config.yaml
n_layer: 16
lr: 0.00764
final_lr_fraction: 0.0
batch_tokens: 262144
Each number is 500 + 25 x the weight over its row's rms, rounded and kept within 0 to 999. Layers, rows and columns count from 0. Numbers have three digits each. The size before them is the row's rms in percent of the matrix's.

# layer 5 MLP down (transposed), 1536x384, rms 0.265, rows 245-278, columns 0-95
110:510492540519469446518517473513474457492551528509508483505479482494497459507497472538507482477496493524504518528512531475477490539520515492522522481501470495497495526507495481502552483548473469519475518529444468498479496519445494533490505520494485585482517512477486495548493537478499483495
094:508500486444524503541503526483503515503499481523467478520475489488461525516482550502521510483480458511522510489517524497492554458470490513510548467474508551540510514537490512461497507481524475518482467532453497523536516540520510483479480475529510518499497505454500526538433520509455461498
102:547520512513513488516499566494453493459516522482492488500524468488499524498496520510499508495522528485519497479496539522485476526454482518465500486540506483518476500493523492497487482492515529519520474487531530465493515506458500502473537501504479508516467510540523486505499487511462490511
101:500499515515520533526497530519500455450483515517521539530550512466534436484463483534519504526548505498484484517499516498500495510490505469502490525487457519497452531543507460517494475581508534458494477488468502494522541463491530535505543537518502475503506461504518490514517502507518512506
107:470528461489440517505455498460445512454533506488522498533500526523457506515515511493509444527490521515537506498562510535468475538538513527454542489480498538474490478498481495484493486522530501511488527510524470461501489501514484520442537541466494460510471498541474494477485502439514532494
097:497494534532469474490509487519464492508536533477517483516432518516487473459491510491507497503494500519493465526467513518521504497507475475478513477500490475535497525486510504480485522534490501482471501539441542516487482517477461499522452515516525524473482467505506479517485449495516488486
093:508457498501467503504502490509490495525497530479474514505490476443537477544500517491509530498526518507502482510507493467498448515483512538496461522431503486486474465478505518505505574472441484472466492471520489511504493547510503544504556445504482468534423503528491471534478522505499521460
103:492488467523461571517506496496484476494535474491458498514572554482520531486505499512514513502510512510453504479470505496498486521507478484480490487520478505511552498478502481557480513521498459499503511500531491466501516494511514495499514563504487500487510494491514483478512504527515469498
106:495516499517555516462516511500516477493463501505471512473466516508518492477474534495514476518512453495513488475541496488511454518524519466504526486508481495509499515493526480467508546528527556539513508471568511475510517505489472487452491477523473494483485502481463559535458505543505481492
094:526528479487432528483534519531511458531520525506500495497495518471490467527467463477491500484499453495493526514519478485495544484521480501497519515478519487480488506517508455491564457506521505486497507522508506522506539516508481556484478480555488472478541492475496484484497506495474522484
100:509527477506483493473460472477467462531531518532491530482520475531479530533466511550530495486524545552502471440491497481523537515517506511526480495452520519485472521485533501492538494504504490476447532466514449459481518456491516460485487545541481514482512463503522504489473513476503455484
106:513520498522540557518523488522488482500507474477525537503464509505505549478484503506507489501472514528468516506520488507538460515528469488506458525497524464487517538519555519481485473498438543520470525534497512467523508538510490527447492456511523429458479528476450484522503495445482502502
105:479481545498479529483470446527494457475467463552505439524474494488532497461448538499511533511496510486475524454503535503531525482495424510498460495499488505502501498496521458516516510503536505453450481490504485488500435502500480542484483539423486515434525514495506506505490526518535469509
093:493492523474503518529489463459524520552464467482539547497450528550453517519536503536481532482512503506531470476504527526467485503509479471480499510511497537484527487501534496504550525532513513499418519490532533546467533508526489531518487507544550479514509474501521507480505525456481487507
096:487504464469510536493475500520494509521500466498509516504534511557492525498507523507474535495489511524461481524532474436472502502490476535463485526517494463513523525496476484485451528528535504462561440486455452506490501490496514458505502490529519526470486501453489492491471490451518496487
097:512511515464532541503458562480516515510475503534524520510510510511522489489499512481463507539540489524516519501489508507496440507520512525519510481454544499506549519462470490486504502538515547532479496469518498545533517514506526521518534471520534467542508462521559434473486512494455497485
105:553468508488502465469464522498480537484463489508505507451461515495485473477485493536519518516529517499515507518526463461537513505518513494455470486486580554498514477525522492521503467553523511503482465489481545493511488510495528512519490518464525496457491531478529464518499523479522500491
096:506471512513549455477512498521520511519558526528533521529515465511542514461457569491497431452497499460454531479501471501500489516531492486544533502508513515538503538516528496505501518538505506458535496502500515512497487472522512504510489483529509518483532480508535493541469468477516493550
103:540489508493497484523499485502530473546524504530504482482516551491475517502535472506509469468559501473466495474499491499527487482480500519462445500542499528505494484501505487483528495494479494506485516541467516484535501497522509552521494499487427546513505485498539512530530468523513512476
108:526540468514517509488516450508517486485518499522516479503503534505520502514517521493554528482517474517504510475481532519480498542470493504448504493479473493492515516514500517506523526474526475513505553442505510517538484529515433509479499482547517504550486513448502496466516481511500509524
099:497506479489520519503493481516522502492506505518513506531506508527531486480500523478474533477501453517507441474517516471505525495508499497516523534510490503517518501538506480485515466518511557533492511538509507510481460496536490474495524499486472449521513474513448517472516510474493493515
097:506489507457456464535503483507488500466467514529541485506491482507508510479499491498472490492487522519513538497543486522478465495521484507490475505516511537480527506502477501510498480472451535517570531539496522532473437516510471522531496459491506469447472507475548519501549550495499519515
092:464504493485484511572495519524523524514464486512487499461490474529544486494480507496484500476512531514500482455480494480472547522523478529473516513485529525504488480492503491501553500547472529515460515499475487465522508493526481475497480478510522470442534478451527487489499528499509469504
100:515494507464483524518505500507559501473533480488432479507505488516489541520490483495498491488476479492483465512485511526539504448469461508490469508491525463509490478532479488551545488467520509527515445512489497522450494491463491501497496491511498500484505495516466481514497494474482477520
095:496488518469494488513478480472502479485476462500504518453520500527526522497523483442507490508542445478489542518478566563500438478546522498518526485530476477527536514515488528484502555514525529553478518465480520485520485493528521516521515529537470470471496469560514468533500496486528513480
101:514542521505516490527530488485469489484528532493538513525456465549530498481498513475441514521524470490503508482482498512496479496500504511490521495442517472505474522486481517507517485501473502515502524490472490473497486504452500499502476491501473490504508496544506521487475519519483469519
101:490523510506455497523515486509447491504455510530532496510487466492536482517527483493517533473517511531496497502482521498453477444489542530509493478507501526497510477507517467517562494501513482530507498544496463508486502529500496504521551522510477468493530449508455538474452483511470475554
094:504465493520507527496477493481459511494473519549505511496478485501461501493478473504547505473480497497480461499481505565498469493513497529473480534489507513452517554528517475528477507481482538504460497491508539475494504511507516485560523500521531514476500471539489533464501499463542533510
105:504525486470500505493509514479491503458501506452508490487439484521488503510488541514481513490443498512491511479490466514518530486489499486534514482524476489534513516481498465529478482514488513453547500474527495481544504455486468491477499519542546495506468507532456482478494511518505491505
102:492520513477500439542476499481480487510461537526476470517534475494477463484479497495522430497551517469468506548502501515462527515527496484474486506470492536485478501522510512489486480483523484482484522535492502506530488485511526505537509499485471494475523496529528499479454548510492533494
107:477524479526514498534495467501492501515495466516492556491529461455504512510519490494504456510488536497459517507523537476513532490513536512493513493537510504520503463495536463520454499508502511498512488509482504504491468519488510502491538457520497523514495454484506494507519494526506525499
103:483476482460524468513539503491516515479538517488463493519515490522489511480517481509480515508477538514499501492500509516519483507510506532472509466488444500468484485544498493498529475524509505493459460476469550511526473484563472579534491523510475505512469459476508488529458540484495512508
106:491519467518507481470527501460507508492500514485492542535497508506488539518483484484511515501476460481505544503499460556520502556500489489471462508512452489460454468513502530496566540503455547530546457515510463523504523505507498549480511473484486515500560485488534550519511488485515493484
097:501501498483529552496488474460483458508502509492526496510533491582543524533473537541526523526506490524501505520498539481460508515522484502477489528491503490510470481479473538532513493540489508523473516543521523538473512498524494532510478485511515518480491472470522526520492541540515482538
# layer 5 MLP up, 1536x384, rms 0.205, rows 246-279, columns 0-95
101:494471520569447500531518481496522478511498490518512514504500468533497449518503505481453481514500507514555500497506466545489484539507473474485533539491474520470498462486502508534479533499522519476527508466571506503522487485510520475524507459483500480519511480483518507436570478481506517492
104:483445555533456507521499496508562468501521504560518513523513538529505437498500514483523540538474472502529497456488506511469508537535466578515513483512497508517502523506503477482511504550483494480508509504530490506482493484505490506513515479545479497497526508526494554495494516518520517539
095:478539492466516488540495511540513512497495484481491514498502486500459525489492468506479500490488511481487499472518479536508500545487497509505484498479530498513482498516478507494476517482474453530469463528485507478470421559479503486517478510493433514512499499483494466505556490505487495510
106:528519496479529483506479511502463529497478522489527474499539513510471480490503548501499477505486524479508515492529471518519510498517513504494520529464498530537495492502504519443456490483506551502485486516481507483485451541477503512471552521511525520482485537480448513481501508520500510517
098:484537505496499469540561507492486469524495460474512487518512507474487510480522475560531503452490463511473510546484496511495513475511534518500504497494502472497519473507550527499515500473512516484521530452483560535512525498496528472480519494538444509507469528509495467487522545518510453512
104:497520504525529546501471477462471515466498464548506505458478547539509505503489504503455459457480543481518489474509482577541504499536511475504510488528488482513505513525504529472508436506504506526545540500450515507474458463523500453505495517491504544470524489501515536484547494491466503495
100:527493543486486528513520487495495481505467493468456481483514495506477479469473517518505509469518497499477501560552506504499506532531494536508506526497496483510532515524481518457535455497513463524518526490511505512514531474480484496532528527463472523541514454496490445516542524502494506523
107:513533529501468503487536522476511516511506516503450500470498498533496453517438521470532484499487478476503501549502530499516497547525509464520510536496483481485486501499516506464477554488482502445482483434528450504468451486522465503484501476517521464510488494531480549431493573531532483501
094:475518544506530523541486488479479483492513474503512498488505512497474534505539493491518530516488519492519491485520513493533458511500557481514514544502511510481495491488496517517442534488461507524498544478506533513488496526485472473537487550451468528550461523514514492547503488498502515509
099:448517465489539496510511511511509497529488469513512465471501484503479500540479499486481438486544525467481516524497500487462485481498524465464481497566506479493505501528456488508519497521548482498528496519479514489539476515498508511543502537458525470486457496505534559481520480484495544524
107:491515493493445453507556500492513511450491518489513501503472489514572480471495512506488544469511483473483480487550497498477491494531554527499491512487452533533512519447491504524494500528522486529495495531475552472465480516468466479549531526524493505510518515500494472502490509531483540497
101:485540455547487494494497484461501544526500508463492482462516516518463500552490475503539464462492498505491503476527497490483494541496570495498526534509559479495453534519484509524475478464443502544497487499502526498534521493499522499500540491492515488519500461482458502509500501486506541500
110:509495539514492489466522530489495470516539495477461497475504446458526507497496482467483483513493499482499518509498439486535490523496501537524506487518504483482469520468483469522505481461457496512553468500482501504530484492470497490531486475534496495506504498505508478494483537503521468513
088:500506492485534485458486499474493450487508520516492484516495506473516505505519527487507504511491529450499505510482509482461511478497541524461502430498487499491485488501506488476506491469462505484495502513533535489478468501503507503509571547503515540516528485500485492564530504551483477501
100:520528517490470465476506474466504453500524455502487492475514482563511513496492497527497483510510525488471483478461499487470536474443538459487479509493491518493452468461494521464509492463489496448500513520462540487484512504500483511471464504494507473462522549502481495495505483501496523516
095:544481460488485508534508481486517493447536522476495524453471504516499492461504555498561483470477560477530522534486509463521495500528470503487525534506482505483524454546493501489489523550501468531538504516509475480496505500539515471486518490465540488491538537467528544505476488497513494519
089:474503503521505471517496468460469484505482500492480539551486489485482493510497534493512518515469512500506480448500523485488534485511490527521500497517461493477484502502511496470519475494475471520525487461469478482502497514471489534471458514484524511510510480470574451478508509519477512513
103:504499490549480448546482532521499495492543532479490492515559487461494457505469533504466512510530495469472456501525516513482488454491479521521462505583485486518485497528482533481523550502538450507527465514506469533474489468491487486527529502455434482468517507523532523506499469507507478515
103:512516494513544518537475534463501486501461506491472465527474517497513507479515462474457497446511508531519505491472480499511485462521470499490526521503478535517507504490487497503481498531522442489509523506491512465470522498497489491498527494481533511553534499447462529571540464498479524528
098:512500518506474525511503475460483501546473511490520461483514503524510481495459520491461488477501498451502518504506455481505495523468506509487501476514492521498526485468481501518477506562527480516518504500491539502523491463476511480486488546456503501483490452477527512482516513505486471511
108:483492474521495511457496485488506492519487518516493479471497511475493474516539511510518488435517448506478516470486498476481461521460502516514528495489513461503508496520481488491540510516520469503508492488481528461488486503426559525504494452449489468531511502504493536504451478527535450497
096:507499503438466506504543509536470530453481480502475503499450489515481488514513501475465487480512471500501463516507538532490496505526483511496500475485438499494494542491512546472497497477480523489529519524505510513492496505427554488521507503521492539497521548555488519509479498508494519485
103:487552484520532494531464478486485453538488495521485496504474479502513477505492509530476516498472482535515538488503562523505513480497456528504481485526511493465478554509498492565521464480504474524485523525479500517517475488534521487514489526435520542485484531547475504486504517521552554504
099:515518484557502478525507500494519542507479532496484487482507512472509515517527490551501471528464531516509494517515487504519516518507526483491466519498572538457515441479474484506518463448477523480542473487500464493499526498493499520492509504481517517514505510445495585466515535494485492488
103:482506444477511474507495519500517462532521540515454480467493490479498495507472496445510491494503517457550535521492496521537499535556515473466502492493469516522508491471531500519520505549516532473527537512494512495518514469511547482472545486473509506528502511503482547515475520482534535505
091:500456497533513525483463484482476488496522488517507515514489531548509528443465493512445499493487487472519493480539481474515526521481453514481492531551503521498498471490483502506463508479526513502513481517532490495508545480499482577535479483519563504472511561500465510473501531498497508467
105:519490503456494489522536523470532490492524484504468503545569474479550465506534471473521578505499517503536549489518482499507460493459495476506460506490505472523493458456454504500486514521454518488508495501463492526499476498470486490518498504505472496514494511513488521493494549495516523486
105:535524455517482515506482474526478510499510478541483522512536511515491462478470482513493494533465488486499536518494499524511490542492537550484528534520537515525506509473507508517479507498479545505503493485557466514479495512511525489482555507459494477516520547509472529501487491495547523500
098:464512568469498481519536473503513489492539462519525483523507494527491511503498565500483470540520485484504520501515512514465485499475475497509498504465487485494516535518512490511457463528474457492522527482488573491505502488486473519453454478479510483490532527508468515555509509543553540506
103:504486533524475525518548512480522506467522526510474477519505505469489474505515484498510522507519488512477509452501450505486504473449490500530490492532495520496514524510499515545532483431512509546475522518533480533502517468516530475509502557524502490510494503531529490491523522521502547511
106:470468485530470516503483499485489493465520470528526548474514493528497525523505524514496531490491527493503532527532526469513502474476547502503497485472513499491524518550471496473518475468522502488495490499508511534455485499495531498479513494513481448470510531500520507512479530479500500519
102:495524478487529525508501500496494526467506489464478525442532537530487491504538478502421525482503470503514458505465530556521483520514479511495446445482511493493527464546529512487454465508519471460497521506486493504491512490478514503491535508478522474528542546532463516471470537506478528508
095:481469501511486480484517525522516466510526461512429484476448516467504489488498495498453517498445556468452530479524474513491507522493501489470476501492491460489492485539467492488510520509480494515529458503470507481542479486488496517518490484443490489534523516521494502524518491480482492502
095:537490511532530492474477501531532509500510449481524491529495462517485468467528489471510548518525541511540494534499498493518503493489508481486506512533559524499510530502540499537504526469521504447485530485454486500487496495530463483496483467529494530480543508513490445494461482528461485507